python train.py --vocab_size=512 --norm_eps=1e-06 --positions="rope" --rope_base=100000.0 --attn_scale=0.177 --parallel_block=false --init="normal" --init_std_o=0.0 --optimizer="soap_variant" --lr=0.00571 --beta2=0.95 --warmup_steps=200 --decay_fraction=1.0 --decay_shape="cos" --steps=4838
Each number is 50 + 12 x the weight over its row's rms, rounded and kept within 0 to 99. Layers, rows and columns count from 0. The size before them is the row's rms in percent of the matrix's.

# layer 4 MLP gate, 320x96, rms 0.195, rows 48-72, columns 0-95
102:63 39 59 33 47 52 58 59 57 37 47 49 38 46 60 36 50 68 55 40 48 33 58 63 46 55 63 51 49 39 57 41 63 51 50 46 49 29 78 23 50 47 29 52 66 48 43 67 34 28 65 50 58 38 53 55 52 46 52 71 46 26 24 26 55 67 35 45 39 55 44 57 34 32 38 47 41 63 22 37 58 68 46 41 44 51 51 38 53 46 63 71 47 52 44 47
096:37 64 45 54 65 33 42 22 60 55 47 38 59 70 52 57 44 59 28 40 33 47 64 42 31 29 74 56 55 43 68 52 69 61 55 43 37 53 37 21 64 56 51 63 34 59 60 53 54 61 34 46 39 68 41 46 40 41 52 44 67 55 71 37 53 30 60 54 33 45 66 40 56 48 61 59 53 61 52 62 45 65 50 36 45 62 43 43 73 44 55 53 50 72 45 55
094:52 39 75 38 33 30 56 69 57 49 52 52 37 59 52 43 28 64 57 43 45 51 56 42 33 54 56 64 67 68 58 43 31 57 52 72 58 54 39 45 65 39 41 48 43 70 37 62 60 63 56 55 53 54 44 44 66 58 55 68 46 53 64 51 56 50 66 42 42 56 51 50 48 81 52 54 54 33 45 53 46 56 45 24 20 73 55 59 60 48 25 41 35 63 61 61
087:51 55 50 28 49 52 68 33 57 35 50 50 60 50 36 58 40 51 33 46 67 57 52 61 52 43 36 62 39 63 55 53 45 78 65 21 63 43 50 75 58 48 43 57 52 57 66 61 44 48 34 49 54 41 36 44 42 72 57 41 46 68 39 37 48 41 67 75 56 54 61 62 56 67 51 47 43 34 60 53 60 53 58 83 51 53 35 59 65 58 50 54 71 30 63 32
125:50 38 52 48 42 51 41 43 42 46 43 51 84 48 43 44 68 58 44 43 48 34 67 32 68 66 49 42 58 44 53 43 45 34 55 50 74 52 60 44 43 48 53 45 30 43 55 22 39 66 56 30 43 40 73 40 53 54 60 71 49 64 25 65 58 50 46 50 30 50 50 34 41 56 49 62 18 41 50 64 54 44 44 63 65 47 56 74 46 42 51 54 62 26 36 51
116:53 59 65 53 59 43 43 63 60 35 45 58 80 57 61 54 46 35 67 52 44 44 61 30 54 39 59 48 33 68 48 31 69 57 46 37 44 66 51 60 62 54 42 27 45 29 40 48 38 54 41 28 36 64 53 43 33 49 51 72 44 38 35 47 70 66 55 40 64 46 40 57 56 30 51 64 44 59 62 55 51 49 59 30 65 36 67 45 43 67 59 55 49 36 41 24
127:52 37 81 34 60 58 30 38 47 36 45 27 35 51 51 49 51 43 54 59 28 35 49 41 60 45 61 53 51 61 56 59 32 48 48 36 45 34 36 50 46 62 59 57 57 49 41 36 23 52 51 46 49 57 73 50 43 30 67 81 55 49 47 54 60 46 55 19 39 38 60 49 49 56 52 34 53 36 38 73 61 44 48 54 48 32 57 55 38 34 37 62 35 31 50 59
097:52 47 52 54 55 77 35 42 51 74 42 46 48 63 53 46 41 61 59 49 48 65 51 61 57 55 48 87 49 49 55 60 38 60 62 47 47 81 43 59 36 85 46 59 42 48 42 58 56 57 37 60 40 50 42 66 47 35 67 58 82 51 40 53 51 67 60 35 38 51 70 61 50 58 44 44 67 65 40 38 46 52 37 60 34 40 67 44 67 54 61 47 53 44 60 68
087:57 52 27 41 63 44 64 47 44 33 57 64 50 54 45 66 51 57 61 41 34 59 53 35 30 30 54 68 48 47 53 61 52 49 40 53 66 60 43 51 71 46 61 60 53 51 63 46 35 44 40 37 45 62 49 45 60 54 54 47 83 49 19 45 49 54 74 50 51 46 54 70 36 53 42 21 70 62 37 58 25 36 25 43 54 51 57 47 60 55 46 42 49 60 65 70
105:62 62 63 18 44 55 41 35 61 54 35 50 26 59 60 31 55 62 44 43 36 33 42 42 62 25 59 54 34 24 60 46 54 35 44 41 51 65 48 46 42 45 58 60 53 42 40 60 34 68 62 56 19 54 37 40 51 41 41 59 49 67 45 63 67 42 44 19 39 37 39 59 42 38 63 53 53 43 43 34 38 33 68 43 41 45 47 60 40 44 44 51 45 53 43 44
108:45 24 63 36 41 53 74 62 52 49 57 40 58 43 51 58 49 60 54 56 74 55 51 49 39 71 48 57 34 47 61 47 63 44 51 40 39 64 48 66 46 32 41 59 42 39 39 61 40 53 45 54 37 50 55 69 35 68 52 49 35 50 54 35 64 82 37 38 43 52 34 43 60 49 55 35 43 46 60 68 46 43 42 26 60 56 28 31 37 44 68 60 50 54 29 21
105:43 67 62 19 39 64 52 51 38 48 42 22 58 68 55 40 34 39 51 28 49 47 34 73 58 60 35 25 35 63 65 35 34 52 55 63 40 60 31 66 39 56 42 43 59 44 40 63 57 71 56 61 41 73 55 36 46 68 61 54 52 47 41 47 49 40 53 60 39 63 52 55 42 49 35 44 54 34 57 53 35 57 57 60 47 53 54 70 61 62 34 52 49 60 65 43
120:75 51 31 37 62 64 71 56 45 46 48 29 43 46 43 43 55 44 44 34 58 51 62 59 55 59 49 51 50 69 63 69 68 58 64 25 47 46 51 30 44 61 64 62 50 57 42 49 53 54 32 53 33 45 24 46 54 51 73 69 43 56 42 32 59 69 54 65 32 46 58 51 24 50 61 57 45 39 62 33 50 72 73 52 58 49 57 44 25 63 50 48 56 39 46 48
107:43 58 60 42 39 45 30 43 50 36 54 37 40 69 47 51 58 45 49 46 45 36 47 42 41 30 32 51 35 39 65 76 65 44 38 52 40 47 30 43 51 55 43 46 61 36 50 37 30 39 41 68 30 39 73 34 48 60 52 49 63 47 51 45 72 55 48 37 24 39 45 49 35 58 34 55 44 43 45 59 35 67 58 58 34 45 67 44 56 53 82 50 61 76 48 42
106:44 53 68 56 56 36 38 62 27 61 68 47 47 56 45 62 64 60 57 50 66 62 53 62 28 35 35 41 49 40 45 34 61 56 72 55 34 47 70 56 37 52 52 65 41 73 52 45 50 41 48 42 56 65 62 46 56 37 67 53 48 61 23 44 21 36 36 48 61 43 51 31 50 71 39 45 45 42 23 52 57 56 44 45 63 44 44 34 25 59 58 54 58 43 63 64
096:58 46 43 50 62 47 55 44 73 50 57 34 51 49 45 60 47 49 40 36 54 40 48 70 39 63 57 59 47 44 42 28 66 57 47 29 42 72 42 60 68 46 76 53 44 71 29 57 52 56 52 60 44 70 39 60 57 47 61 48 56 38 29 67 43 78 52 56 65 51 42 39 42 45 45 66 74 42 57 49 53 61 71 47 40 61 56 39 54 66 39 44 26 77 65 36
106:41 64 49 60 69 59 59 44 61 45 56 46 56 51 34 48 45 50 41 42 25 54 56 80 54 53 71 60 68 60 53 67 53 55 50 38 62 52 51 46 45 69 63 45 47 35 61 33 47 67 36 44 67 39 32 54 30 47 68 60 29 55 45 58 46 61 38 36 44 43 51 66 58 74 54 61 50 41 65 50 48 47 23 39 28 56 66 31 42 45 54 59 61 41 23 60
111:45 45 43 49 52 40 62 51 48 88 56 58 67 45 45 29 62 49 53 60 54 58 64 39 42 66 61 61 50 38 52 48 52 48 39 57 34 57 51 41 74 29 26 59 54 51 56 64 54 56 26 62 55 48 74 48 46 54 37 75 37 47 76 49 71 49 38 18 35 45 56 53 60 55 42 40 45 29 46 61 49 50 42 55 52 46 54 68 53 41 55 49 54 59 78 53
101:62 53 50 51 69 38 52 50 67 31 48 42 65 47 55 40 74 58 48 55 55 38 50 48 50 62 27 38 66 39 49 48 60 65 36 66 56 45 50 42 73 62 39 24 58 52 50 36 53 48 67 49 35 62 41 24 25 36 57 44 36 62 41 49 71 55 58 63 23 34 57 58 27 50 36 45 69 44 47 61 61 51 52 36 51 64 50 46 41 56 56 35 65 29 57 48
096:49 60 42 53 45 36 25 46 68 43 52 65 42 69 57 60 50 55 38 50 51 80 72 43 41 48 50 55 74 51 50 44 44 49 47 51 71 20 46 44 46 40 44 35 48 43 43 39 50 53 32 50 37 38 48 50 63 44 37 38 57 60 51 25 26 36 57 71 62 47 47 45 37 52 37 63 43 44 42 37 48 36 49 41 40 70 60 57 77 58 23 37 33 43 49 55
096:52 49 57 31 41 55 26 38 30 15 44 45 40 55 22 47 27 59 64 54 41 39 51 55 28 40 49 53 51 52 71 38 59 48 50 33 56 34 62 64 60 54 48 63 45 37 62 61 55 77 44 56 62 59 45 73 60 43 84 42 60 54 47 52 50 46 54 77 52 47 48 48 55 43 48 55 56 38 35 59 43 60 54 33 50 57 49 62 33 60 48 65 53 39 62 56
111:64 58 58 47 66 24 30 65 47 66 40 69 55 73 44 69 49 51 58 61 50 27 54 79 47 62 41 42 56 63 54 44 56 48 64 59 53 60 56 47 53 71 58 39 49 30 55 63 58 48 68 57 52 58 27 33 51 57 57 65 35 38 65 36 50 48 42 61 51 61 32 43 64 61 53 31 69 36 53 53 48 54 39 36 72 52 38 63 37 67 52 55 58 30 50 53
114:40 29 45 47 51 40 24 52 50 67 43 50 56 15 46 33 68 52 41 52 50 31 65 36 56 60 63 44 47 48 74 29 53 47 46 55 56 49 52 47 64 33 63 36 24 45 44 39 48 57 74 23 62 34 50 57 68 48 45 63 51 23 51 47 42 46 64 44 39 51 41 31 42 37 41 57 40 52 68 54 49 35 32 39 29 52 56 44 59 53 57 52 50 48 46 40
110:68 60 84 43 59 52 48 22 59 30 53 48 33 54 67 58 48 37 33 44 58 43 49 46 56 44 28 46 49 44 51 70 60 43 45 45 62 22 70 58 54 48 46 63 70 39 55 84 41 38 67 38 38 44 60 58 39 46 62 73 32 50 41 46 50 49 51 49 43 55 55 46 48 56 48 72 45 46 46 64 45 54 65 49 31 44 58 45 60 38 41 70 41 53 34 58
097:43 51 53 43 59 39 56 36 64 56 44 58 51 35 53 66 54 44 47 40 49 51 29 53 35 42 43 28 50 32 48 55 47 45 63 54 31 44 48 53 34 53 42 48 53 52 60 40 35 37 44 36 56 33 52 35 46 54 60 78 53 29 33 68 57 70 51 60 40 52 15 54 66 24 61 59 56 53 67 61 52 37 30 69 47 53 73 47 41 59 47 70 69 37 55 35
# layer 4 MLP up, 320x96, rms 0.189, rows 48-71, columns 0-95
086:43 76 44 58 50 65 60 34 48 50 56 48 68 76 41 60 63 61 46 48 49 53 50 54 50 38 31 77 65 44 54 74 54 66 67 61 62 67 67 45 29 45 56 51 70 41 56 44 69 68 57 64 57 41 41 47 67 51 45 31 58 48 61 51 31 48 60 46 55 40 52 70 60 45 34 47 55 70 73 35 54 48 59 39 45 37 40 52 46 34 53 28 63 62 65 46
099:47 35 41 48 26 60 56 49 33 38 59 42 39 67 62 53 44 48 46 49 66 72 49 48 36 55 67 29 58 38 67 38 57 52 64 59 66 45 59 51 41 54 61 52 74 71 57 68 51 47 36 67 38 40 67 47 58 54 53 49 55 54 50 48 49 51 57 69 65 28 41 39 50 31 34 36 38 63 28 32 60 50 51 47 44 47 24 41 50 49 28 30 31 60 37 41
092:48 45 56 51 29 43 41 64 59 56 69 38 52 36 71 54 23 59 40 54 38 66 53 46 35 59 57 67 60 54 54 49 43 49 52 55 62 81 37 34 64 15 46 55 41 61 56 43 68 58 53 64 60 58 40 40 74 43 54 50 55 30 58 59 41 39 55 38 46 36 54 47 42 70 45 44 38 47 39 53 36 49 52 31 37 74 59 63 53 51 30 31 57 56 59 65
096:43 59 52 52 51 41 45 46 45 46 35 55 50 50 50 53 53 56 54 67 34 32 56 64 45 43 35 45 38 40 62 62 55 30 42 60 65 20 54 64 56 43 40 35 64 58 69 47 68 68 52 26 67 28 56 37 51 41 49 44 40 29 50 81 55 46 66 70 62 56 42 41 45 30 44 52 44 72 49 51 71 69 61 49 42 47 61 65 72 55 55 60 69 52 47 43
114:21 63 44 45 46 59 46 60 69 58 57 51 86 24 46 57 50 42 61 41 64 42 61 52 46 44 40 44 35 41 49 38 66 48 51 50 59 69 64 44 61 32 38 39 60 60 50 44 62 38 58 37 38 52 48 43 68 51 58 55 46 53 54 50 39 67 53 49 29 62 39 35 58 36 72 60 48 59 80 42 52 62 75 39 51 40 67 51 56 38 39 61 43 53 59 25
104:34 64 66 57 52 54 56 61 54 38 41 49 57 43 65 47 59 46 48 47 45 54 67 35 56 44 45 40 49 50 59 22 44 58 65 33 45 31 45 34 44 46 51 60 35 42 30 54 36 45 49 33 75 53 51 61 47 53 55 81 26 67 50 61 66 61 51 17 57 43 54 60 47 61 66 50 37 54 41 50 69 48 49 37 47 50 68 57 50 68 75 51 34 60 30 64
117:58 54 52 43 36 40 53 51 57 68 57 37 34 64 51 61 36 48 25 55 42 37 41 64 43 58 43 46 51 65 89 56 48 52 54 51 69 35 60 61 63 49 53 43 33 59 44 39 58 46 45 28 56 38 51 47 50 45 41 50 62 71 71 35 36 63 50 45 41 60 37 56 69 77 54 36 72 31 66 67 38 46 38 65 43 69 64 48 43 33 49 47 49 36 46 54
093:43 50 53 50 51 67 27 52 43 77 45 59 58 58 44 60 41 72 59 40 42 49 51 55 61 44 52 82 42 54 49 53 45 43 63 58 50 78 52 49 35 78 49 65 43 43 48 74 45 51 32 55 48 57 46 48 47 37 71 52 74 34 31 49 64 64 56 45 54 45 62 53 42 47 47 42 63 67 42 45 55 59 27 52 40 35 71 59 62 68 60 55 58 34 69 63
095:37 28 49 49 58 58 43 47 54 51 33 56 57 42 59 58 63 69 45 61 64 55 48 42 52 71 63 26 42 22 47 56 60 62 44 47 42 36 64 58 38 45 63 45 48 47 52 24 59 58 46 60 66 61 61 66 29 81 34 49 56 57 77 55 42 57 49 61 26 52 65 44 37 39 58 48 66 40 63 55 65 41 34 50 31 58 42 48 60 26 48 55 46 38 49 45
103:56 37 39 47 59 33 51 59 32 63 47 78 60 41 47 53 60 54 67 39 64 33 50 47 45 43 52 68 74 56 56 54 68 33 53 52 57 35 36 52 44 55 41 35 37 65 57 36 76 44 50 38 65 58 39 64 61 48 42 56 52 24 52 68 60 41 71 54 56 55 65 41 48 54 49 22 49 50 57 75 54 34 36 61 61 51 70 46 44 49 62 47 43 43 47 78
105:62 53 50 62 44 46 51 28 59 45 61 45 23 51 52 61 51 42 40 49 41 75 47 46 45 47 64 46 51 38 35 40 39 38 53 34 59 51 51 49 73 42 33 38 60 45 48 54 59 48 58 65 51 51 42 35 43 39 34 45 50 47 63 46 51 54 63 66 68 55 45 48 56 39 32 67 54 59 47 32 46 58 45 61 17 62 58 71 66 56 19 29 58 71 54 80
110:25 59 41 43 55 70 68 35 44 46 53 53 66 44 53 61 41 48 40 30 59 64 71 52 58 48 43 54 54 49 44 30 50 59 56 59 46 63 42 80 49 50 25 77 39 67 20 66 71 42 63 42 46 64 31 43 41 72 64 50 41 56 53 49 37 40 55 72 52 40 53 47 58 35 55 66 60 54 48 51 41 53 66 57 47 38 66 64 54 59 67 41 43 37 49 49
114:22 63 35 65 66 66 31 43 57 47 57 51 33 47 42 67 39 55 53 75 48 45 33 35 48 52 40 63 46 58 45 47 38 29 48 53 51 46 45 36 41 61 50 57 48 42 39 44 40 45 44 32 38 32 46 32 45 51 46 55 45 36 43 57 69 68 35 66 60 70 46 51 27 45 57 52 67 56 38 49 23 60 52 30 38 58 34 58 48 26 64 68 45 65 56 42
106:57 28 29 41 54 51 63 40 49 58 35 50 50 44 52 44 46 53 38 55 49 77 41 45 64 71 70 40 69 69 21 23 34 67 52 54 31 35 55 55 60 50 48 61 42 76 50 74 66 53 43 36 66 55 37 66 55 41 59 72 53 58 32 58 57 49 60 55 57 67 51 51 53 50 42 49 56 53 44 60 50 41 54 35 60 51 37 44 44 50 40 49 31 31 36 56
108:53 53 36 45 44 53 43 54 56 62 46 50 52 67 67 53 57 48 45 47 29 43 40 36 49 58 62 72 52 71 45 47 67 39 14 44 78 60 36 41 57 29 45 54 51 36 65 42 49 60 26 74 42 42 23 77 46 38 43 55 60 36 59 41 61 65 50 61 45 42 48 56 36 42 72 38 47 41 60 60 44 36 39 64 49 49 57 68 58 48 33 50 45 51 44 46
094:64 41 50 45 52 38 62 46 47 42 44 47 39 52 52 56 47 29 50 28 52 67 51 75 19 59 74 52 39 41 55 36 52 42 48 39 39 61 34 58 81 57 71 42 47 53 46 68 26 49 63 53 30 68 43 74 45 56 38 51 54 52 40 58 45 62 53 50 73 50 33 58 56 42 42 55 71 56 55 59 48 56 35 59 44 52 54 47 37 73 42 54 32 75 54 54
108:41 37 41 67 17 51 43 44 32 45 36 37 43 40 58 51 42 45 51 65 67 48 53 35 40 39 45 74 58 53 36 61 42 66 64 64 48 32 49 48 68 18 46 41 33 50 67 61 38 57 49 53 30 46 78 37 60 58 50 61 75 58 64 51 69 61 54 66 53 48 52 46 39 36 52 57 48 55 39 39 42 53 68 60 62 35 42 51 56 55 62 34 48 52 38 35
105:53 56 52 71 46 42 57 49 38 24 53 46 42 47 51 61 25 40 64 31 33 82 36 66 50 31 61 57 52 80 47 49 49 41 71 49 67 52 42 49 44 59 52 39 51 56 45 57 45 47 68 60 38 55 62 47 59 36 57 49 45 56 38 37 34 65 59 86 76 55 53 54 52 44 45 52 36 50 53 53 39 41 39 49 48 42 45 54 54 75 35 48 51 66 30 59
101:47 44 52 47 61 50 64 44 72 30 52 38 54 40 61 63 44 77 48 62 54 48 52 41 54 55 44 62 47 28 45 53 57 76 21 56 47 55 27 40 58 45 60 48 48 48 39 46 33 63 53 30 58 59 48 39 38 53 50 46 65 64 39 42 59 40 55 57 26 45 63 60 36 41 33 44 71 56 61 58 40 54 46 54 45 54 50 33 45 49 60 41 68 16 60 17
099:55 53 53 62 41 53 61 32 36 43 49 70 38 18 51 55 44 43 56 75 50 43 48 55 64 39 62 71 48 53 42 50 54 61 64 55 49 60 43 41 69 55 33 64 51 49 64 63 69 50 46 47 56 67 49 54 58 66 72 57 47 31 47 30 41 56 46 52 66 25 68 47 22 32 55 35 75 55 55 41 60 49 48 62 51 34 35 38 48 41 69 49 71 57 51 55
110:57 40 52 77 56 32 61 82 37 72 52 70 51 41 71 54 32 46 50 35 57 41 57 33 58 53 59 36 36 49 59 61 45 55 59 68 28 51 28 30 52 56 61 39 62 62 29 60 62 50 49 56 43 60 43 30 40 62 45 53 51 34 59 61 41 28 34 54 64 66 52 70 42 48 40 43 40 47 54 62 59 53 46 57 56 34 60 56 38 39 50 39 53 66 45 60
116:33 46 30 42 38 65 59 50 49 46 64 49 57 34 29 36 58 53 30 45 45 76 43 22 42 28 46 54 52 32 49 41 55 53 49 49 57 51 53 51 55 42 51 54 53 77 38 46 37 59 73 53 47 69 64 69 40 46 22 47 45 59 38 45 42 47 60 46 55 36 61 45 54 30 23 52 43 57 45 61 47 43 64 58 31 46 77 61 56 39 43 33 34 48 44 58
102:42 32 53 56 50 58 38 48 47 34 57 39 48 43 35 52 47 10 61 62 61 53 59 64 57 66 43 28 25 46 41 51 58 42 32 42 53 56 63 67 52 26 50 55 51 59 52 38 61 46 40 46 22 44 79 73 43 55 38 41 57 54 31 42 63 70 56 52 54 61 46 48 53 45 61 61 45 50 69 64 25 44 57 46 52 55 47 74 48 46 52 46 38 44 66 61
100:55 57 58 74 52 53 46 60 64 36 57 49 66 42 58 59 56 30 59 51 74 31 44 52 46 84 45 44 45 34 44 64 54 51 60 53 52 75 45 33 38 45 44 33 52 50 68 62 60 41 48 55 54 60 33 48 55 67 54 68 70 61 32 66 44 54 60 57 37 53 41 73 44 51 51 70 43 55 64 53 40 51 54 41 58 57 65 33 48 47 59 82 57 50 52 25
# layer 4 MLP down (transposed), 320x96, rms 0.172, rows 48-71, columns 0-95
102:30 53 46 46 54 58 51 49 39 43 54 87 57 47 68 57 58 48 53 65 49 43 48 60 35 59 57 71 50 59 38 54 56 67 38 58 53 41 55 57 33 49 49 36 49 45 23 58 34 60 53 56 56 40 52 57 51 43 41 64 67 46 72 37 41 32 64 52 41 42 41 53 38 27 46 55 64 52 81 52 61 52 54 60 41 70 26 42 51 68 76 43 44 77 53 42
097:66 55 62 42 42 55 65 53 21 42 45 58 37 52 56 50 56 43 54 57 49 46 46 55 40 43 52 59 80 60 41 40 44 42 18 49 56 50 59 80 54 47 54 47 55 51 57 36 51 29 44 73 54 38 82 45 51 70 52 47 43 44 43 45 56 52 45 60 63 48 41 41 49 31 42 51 34 62 32 46 37 40 50 67 47 56 34 52 63 58 16 29 36 38 59 40
097:47 51 77 63 62 36 41 65 52 34 50 58 58 68 51 54 47 50 47 60 54 62 44 26 63 58 54 63 40 48 62 30 28 24 63 73 47 62 45 57 58 49 35 65 43 72 50 47 62 48 54 48 61 60 48 57 68 49 61 78 36 50 51 45 44 44 59 25 42 71 52 66 50 50 20 52 47 32 55 59 48 60 40 37 44 75 55 57 51 56 37 40 57 55 64 53
094:56 25 37 56 62 47 62 47 60 41 55 63 58 60 61 28 38 57 36 33 45 57 45 55 35 36 48 56 35 66 50 67 55 39 41 50 73 76 62 64 70 54 38 28 48 62 53 62 37 56 42 34 52 54 49 42 83 46 43 25 47 58 56 59 48 62 56 49 63 34 72 62 38 49 25 59 52 43 63 33 55 61 44 34 48 56 63 65 46 53 42 53 46 36 51 43
118:53 43 58 35 73 56 34 56 55 65 61 53 73 32 54 42 59 25 34 59 40 52 63 59 61 37 62 43 38 50 44 50 62 26 52 56 77 48 63 44 40 35 39 47 44 52 63 48 44 54 50 46 40 55 41 45 55 54 60 61 27 44 58 42 51 64 32 49 24 63 50 34 55 30 77 63 33 69 50 64 69 59 66 40 46 51 63 39 52 50 36 62 49 50 64 36
104:35 51 55 36 63 55 56 41 41 39 64 45 51 29 54 43 48 45 45 50 61 41 66 48 42 47 38 44 63 44 41 77 45 49 47 49 57 43 56 43 57 47 25 67 49 23 59 39 33 35 68 48 57 49 41 22 22 61 44 63 64 42 35 49 59 51 44 48 49 50 57 34 47 24 40 51 53 69 45 52 54 57 36 55 90 48 18 51 51 54 61 50 43 56 38 59
105:64 51 65 40 57 29 43 37 42 52 61 47 47 60 39 40 27 59 56 42 58 71 51 60 54 46 56 61 48 45 50 53 46 49 22 54 70 41 58 54 62 63 51 82 33 66 63 50 60 68 53 48 33 50 36 60 46 70 40 43 65 30 27 45 44 56 43 62 49 53 65 51 55 49 61 37 60 76 50 55 52 57 38 48 48 48 41 67 31 49 61 57 69 79 33 49
085:48 39 61 50 43 66 44 57 52 66 63 27 63 44 45 66 52 37 47 56 42 43 40 37 48 43 50 43 54 37 48 59 58 65 46 54 53 45 40 63 44 55 43 33 80 68 57 38 43 56 55 53 56 24 62 43 44 51 39 61 58 73 61 55 18 29 55 45 53 71 28 30 50 51 55 47 29 44 65 75 31 46 49 52 54 47 46 45 25 51 38 57 41 67 43 30
095:53 42 42 42 37 60 56 40 38 52 51 61 44 57 62 57 43 36 39 67 37 58 31 77 47 50 64 74 55 56 48 40 62 53 43 57 45 62 54 32 73 63 27 52 69 39 49 61 46 56 54 33 30 67 44 46 32 39 58 36 52 23 28 61 42 54 41 53 45 57 63 34 49 52 54 47 61 46 24 58 47 54 62 51 52 37 63 64 43 65 29 25 44 37 45 57
102:53 45 48 45 44 30 56 67 30 55 38 52 72 42 63 50 67 48 56 48 52 43 62 50 42 45 49 48 50 51 49 53 52 41 60 55 56 57 43 61 66 51 62 35 60 28 59 48 49 47 47 47 45 46 25 69 62 42 40 65 54 45 29 62 68 46 65 50 63 47 56 60 71 48 66 39 51 54 73 50 42 35 40 72 84 77 75 34 60 38 62 33 60 52 70 56
111:64 20 56 51 44 29 70 39 67 47 46 43 46 43 62 69 31 80 52 53 57 60 40 61 46 53 46 52 48 39 53 51 41 45 48 46 65 60 48 46 52 31 49 39 51 50 61 69 62 56 34 71 59 47 46 56 45 43 41 36 52 40 35 57 46 64 71 26 56 51 41 64 40 39 30 35 71 45 52 36 53 35 37 43 52 46 41 57 61 47 41 77 65 27 36 36
096:71 58 26 77 42 61 45 50 75 58 55 70 48 42 77 55 51 34 63 44 62 45 49 44 48 54 64 60 59 38 44 54 48 59 65 58 43 39 57 33 38 55 51 63 46 56 80 45 51 42 45 39 53 45 28 61 34 37 59 61 59 60 59 30 62 67 73 55 52 54 53 60 56 58 52 58 47 43 40 40 74 61 17 36 53 54 42 34 47 40 42 60 57 50 40 56
094:49 49 57 59 42 38 37 50 48 59 49 40 46 39 60 39 46 46 61 50 50 56 38 53 35 44 47 39 39 41 31 50 61 41 24 42 42 58 57 54 55 76 34 37 59 43 42 51 56 62 57 65 61 53 39 45 41 54 55 28 52 50 63 68 42 48 44 48 48 31 71 47 57 79 47 34 25 65 32 83 53 39 53 47 36 50 50 47 38 16 55 53 54 23 58 35
104:59 82 26 61 58 58 48 46 37 41 47 40 61 62 59 40 47 46 45 51 56 57 42 41 50 48 59 35 60 76 55 66 51 58 57 46 57 56 64 62 78 31 60 57 49 44 60 48 41 51 63 42 24 53 36 43 36 58 36 41 49 62 27 60 59 66 39 29 47 52 67 57 42 55 31 58 47 68 36 65 41 56 64 46 39 39 52 40 47 38 32 58 28 28 49 37
099:49 30 58 48 55 68 68 38 63 53 41 45 62 65 47 58 48 67 35 28 67 45 53 40 53 60 66 41 55 47 79 52 61 37 48 38 48 41 32 51 57 65 43 57 44 52 51 47 60 46 43 48 35 75 55 35 58 24 41 39 46 37 48 59 76 53 46 60 49 45 69 37 22 82 46 50 55 53 28 49 44 48 60 55 56 32 60 40 59 40 44 48 52 57 27 47
101:59 49 54 44 32 33 38 60 48 32 25 41 43 63 66 52 48 50 56 51 48 45 47 35 65 39 56 54 54 49 34 38 32 45 59 50 65 38 52 42 50 52 34 54 38 46 35 62 25 50 54 32 31 55 52 46 33 52 37 75 51 65 77 13 40 43 63 48 50 68 44 45 65 54 42 54 26 59 52 69 37 57 46 50 50 33 41 68 67 60 44 57 67 53 54 52
098:38 50 52 46 67 53 56 57 66 65 31 50 15 72 57 68 62 63 45 42 55 59 45 62 59 42 37 38 48 37 68 45 70 49 64 64 34 55 77 64 59 44 52 59 49 49 34 50 17 51 32 54 47 55 45 57 50 47 59 59 48 51 34 51 47 42 40 60 34 64 42 57 32 55 54 35 32 61 56 58 42 49 55 87 53 54 48 75 48 51 59 47 44 51 58 50
109:42 59 63 47 43 56 54 43 38 69 43 47 52 49 64 45 31 46 74 40 48 64 47 51 24 45 42 34 52 40 50 51 52 32 54 57 48 70 62 45 68 49 42 47 63 52 69 35 57 45 45 77 58 64 54 46 39 42 31 52 19 33 42 45 42 47 31 24 53 65 55 65 72 32 41 55 63 68 42 72 44 61 63 52 49 44 53 35 45 58 60 61 60 29 54 54
111:38 42 43 49 50 38 57 64 90 23 53 25 68 58 36 56 66 34 34 42 44 40 56 41 56 61 42 50 49 37 59 52 62 56 30 64 55 49 51 58 50 56 31 62 47 47 39 66 33 64 80 63 42 41 37 59 55 53 57 50 49 48 48 51 44 27 51 51 30 29 49 68 52 53 48 39 64 45 49 45 60 43 29 63 45 35 50 45 41 51 55 66 51 32 54 32
093:35 61 46 48 87 62 51 41 59 44 43 29 51 45 43 58 39 64 44 53 57 41 44 61 43 57 54 60 64 53 37 77 35 55 61 42 27 48 61 56 45 55 54 45 41 48 37 54 63 65 55 36 27 57 60 48 61 38 62 25 79 49 52 55 49 57 20 46 52 21 51 67 62 35 41 49 70 49 54 67 54 56 57 39 44 60 55 45 50 63 37 49 38 51 55 69
081:37 41 45 57 44 39 58 35 55 42 59 54 50 42 55 44 44 55 58 52 67 64 53 28 43 34 36 43 51 60 21 53 57 65 43 34 49 39 44 55 49 24 52 52 31 54 44 36 40 48 54 43 41 48 72 43 63 36 50 42 36 16 41 37 61 59 52 61 26 26 52 63 55 43 47 41 49 76 53 76 29 54 44 55 50 27 42 39 49 36 39 66 58 49 48 63
110:60 37 61 49 59 41 50 50 46 57 49 66 58 44 63 65 54 62 63 37 55 46 54 78 57 54 54 55 66 57 44 53 34 51 64 52 63 55 45 51 64 44 36 43 29 41 67 50 44 50 60 50 62 38 53 40 66 29 65 38 45 64 38 58 69 38 31 52 68 85 28 58 39 55 40 26 39 55 53 53 77 50 27 46 52 48 31 45 43 30 54 50 48 38 34 67
103:61 36 42 39 63 61 59 61 37 24 63 53 61 64 59 60 38 45 45 59 60 71 31 79 57 42 36 47 44 60 43 50 51 35 39 57 44 68 47 55 37 42 58 69 60 44 50 63 36 47 11 60 55 63 51 52 32 47 65 56 50 61 51 67 73 60 39 57 49 44 45 63 53 47 67 57 40 75 38 57 53 65 51 45 57 39 45 66 38 35 48 63 52 68 58 60
101:56 48 41 48 28 51 46 51 43 52 61 68 41 39 48 48 46 35 49 53 53 70 41 59 40 70 64 57 54 45 46 46 52 78 56 62 36 79 42 66 66 47 73 47 42 75 50 29 33 62 53 71 64 51 23 41 53 61 36 52 49 45 54 44 53 54 34 44 51 51 33 45 32 47 56 47 30 51 30 47 52 42 27 69 77 57 53 52 37 44 47 59 47 40 52 32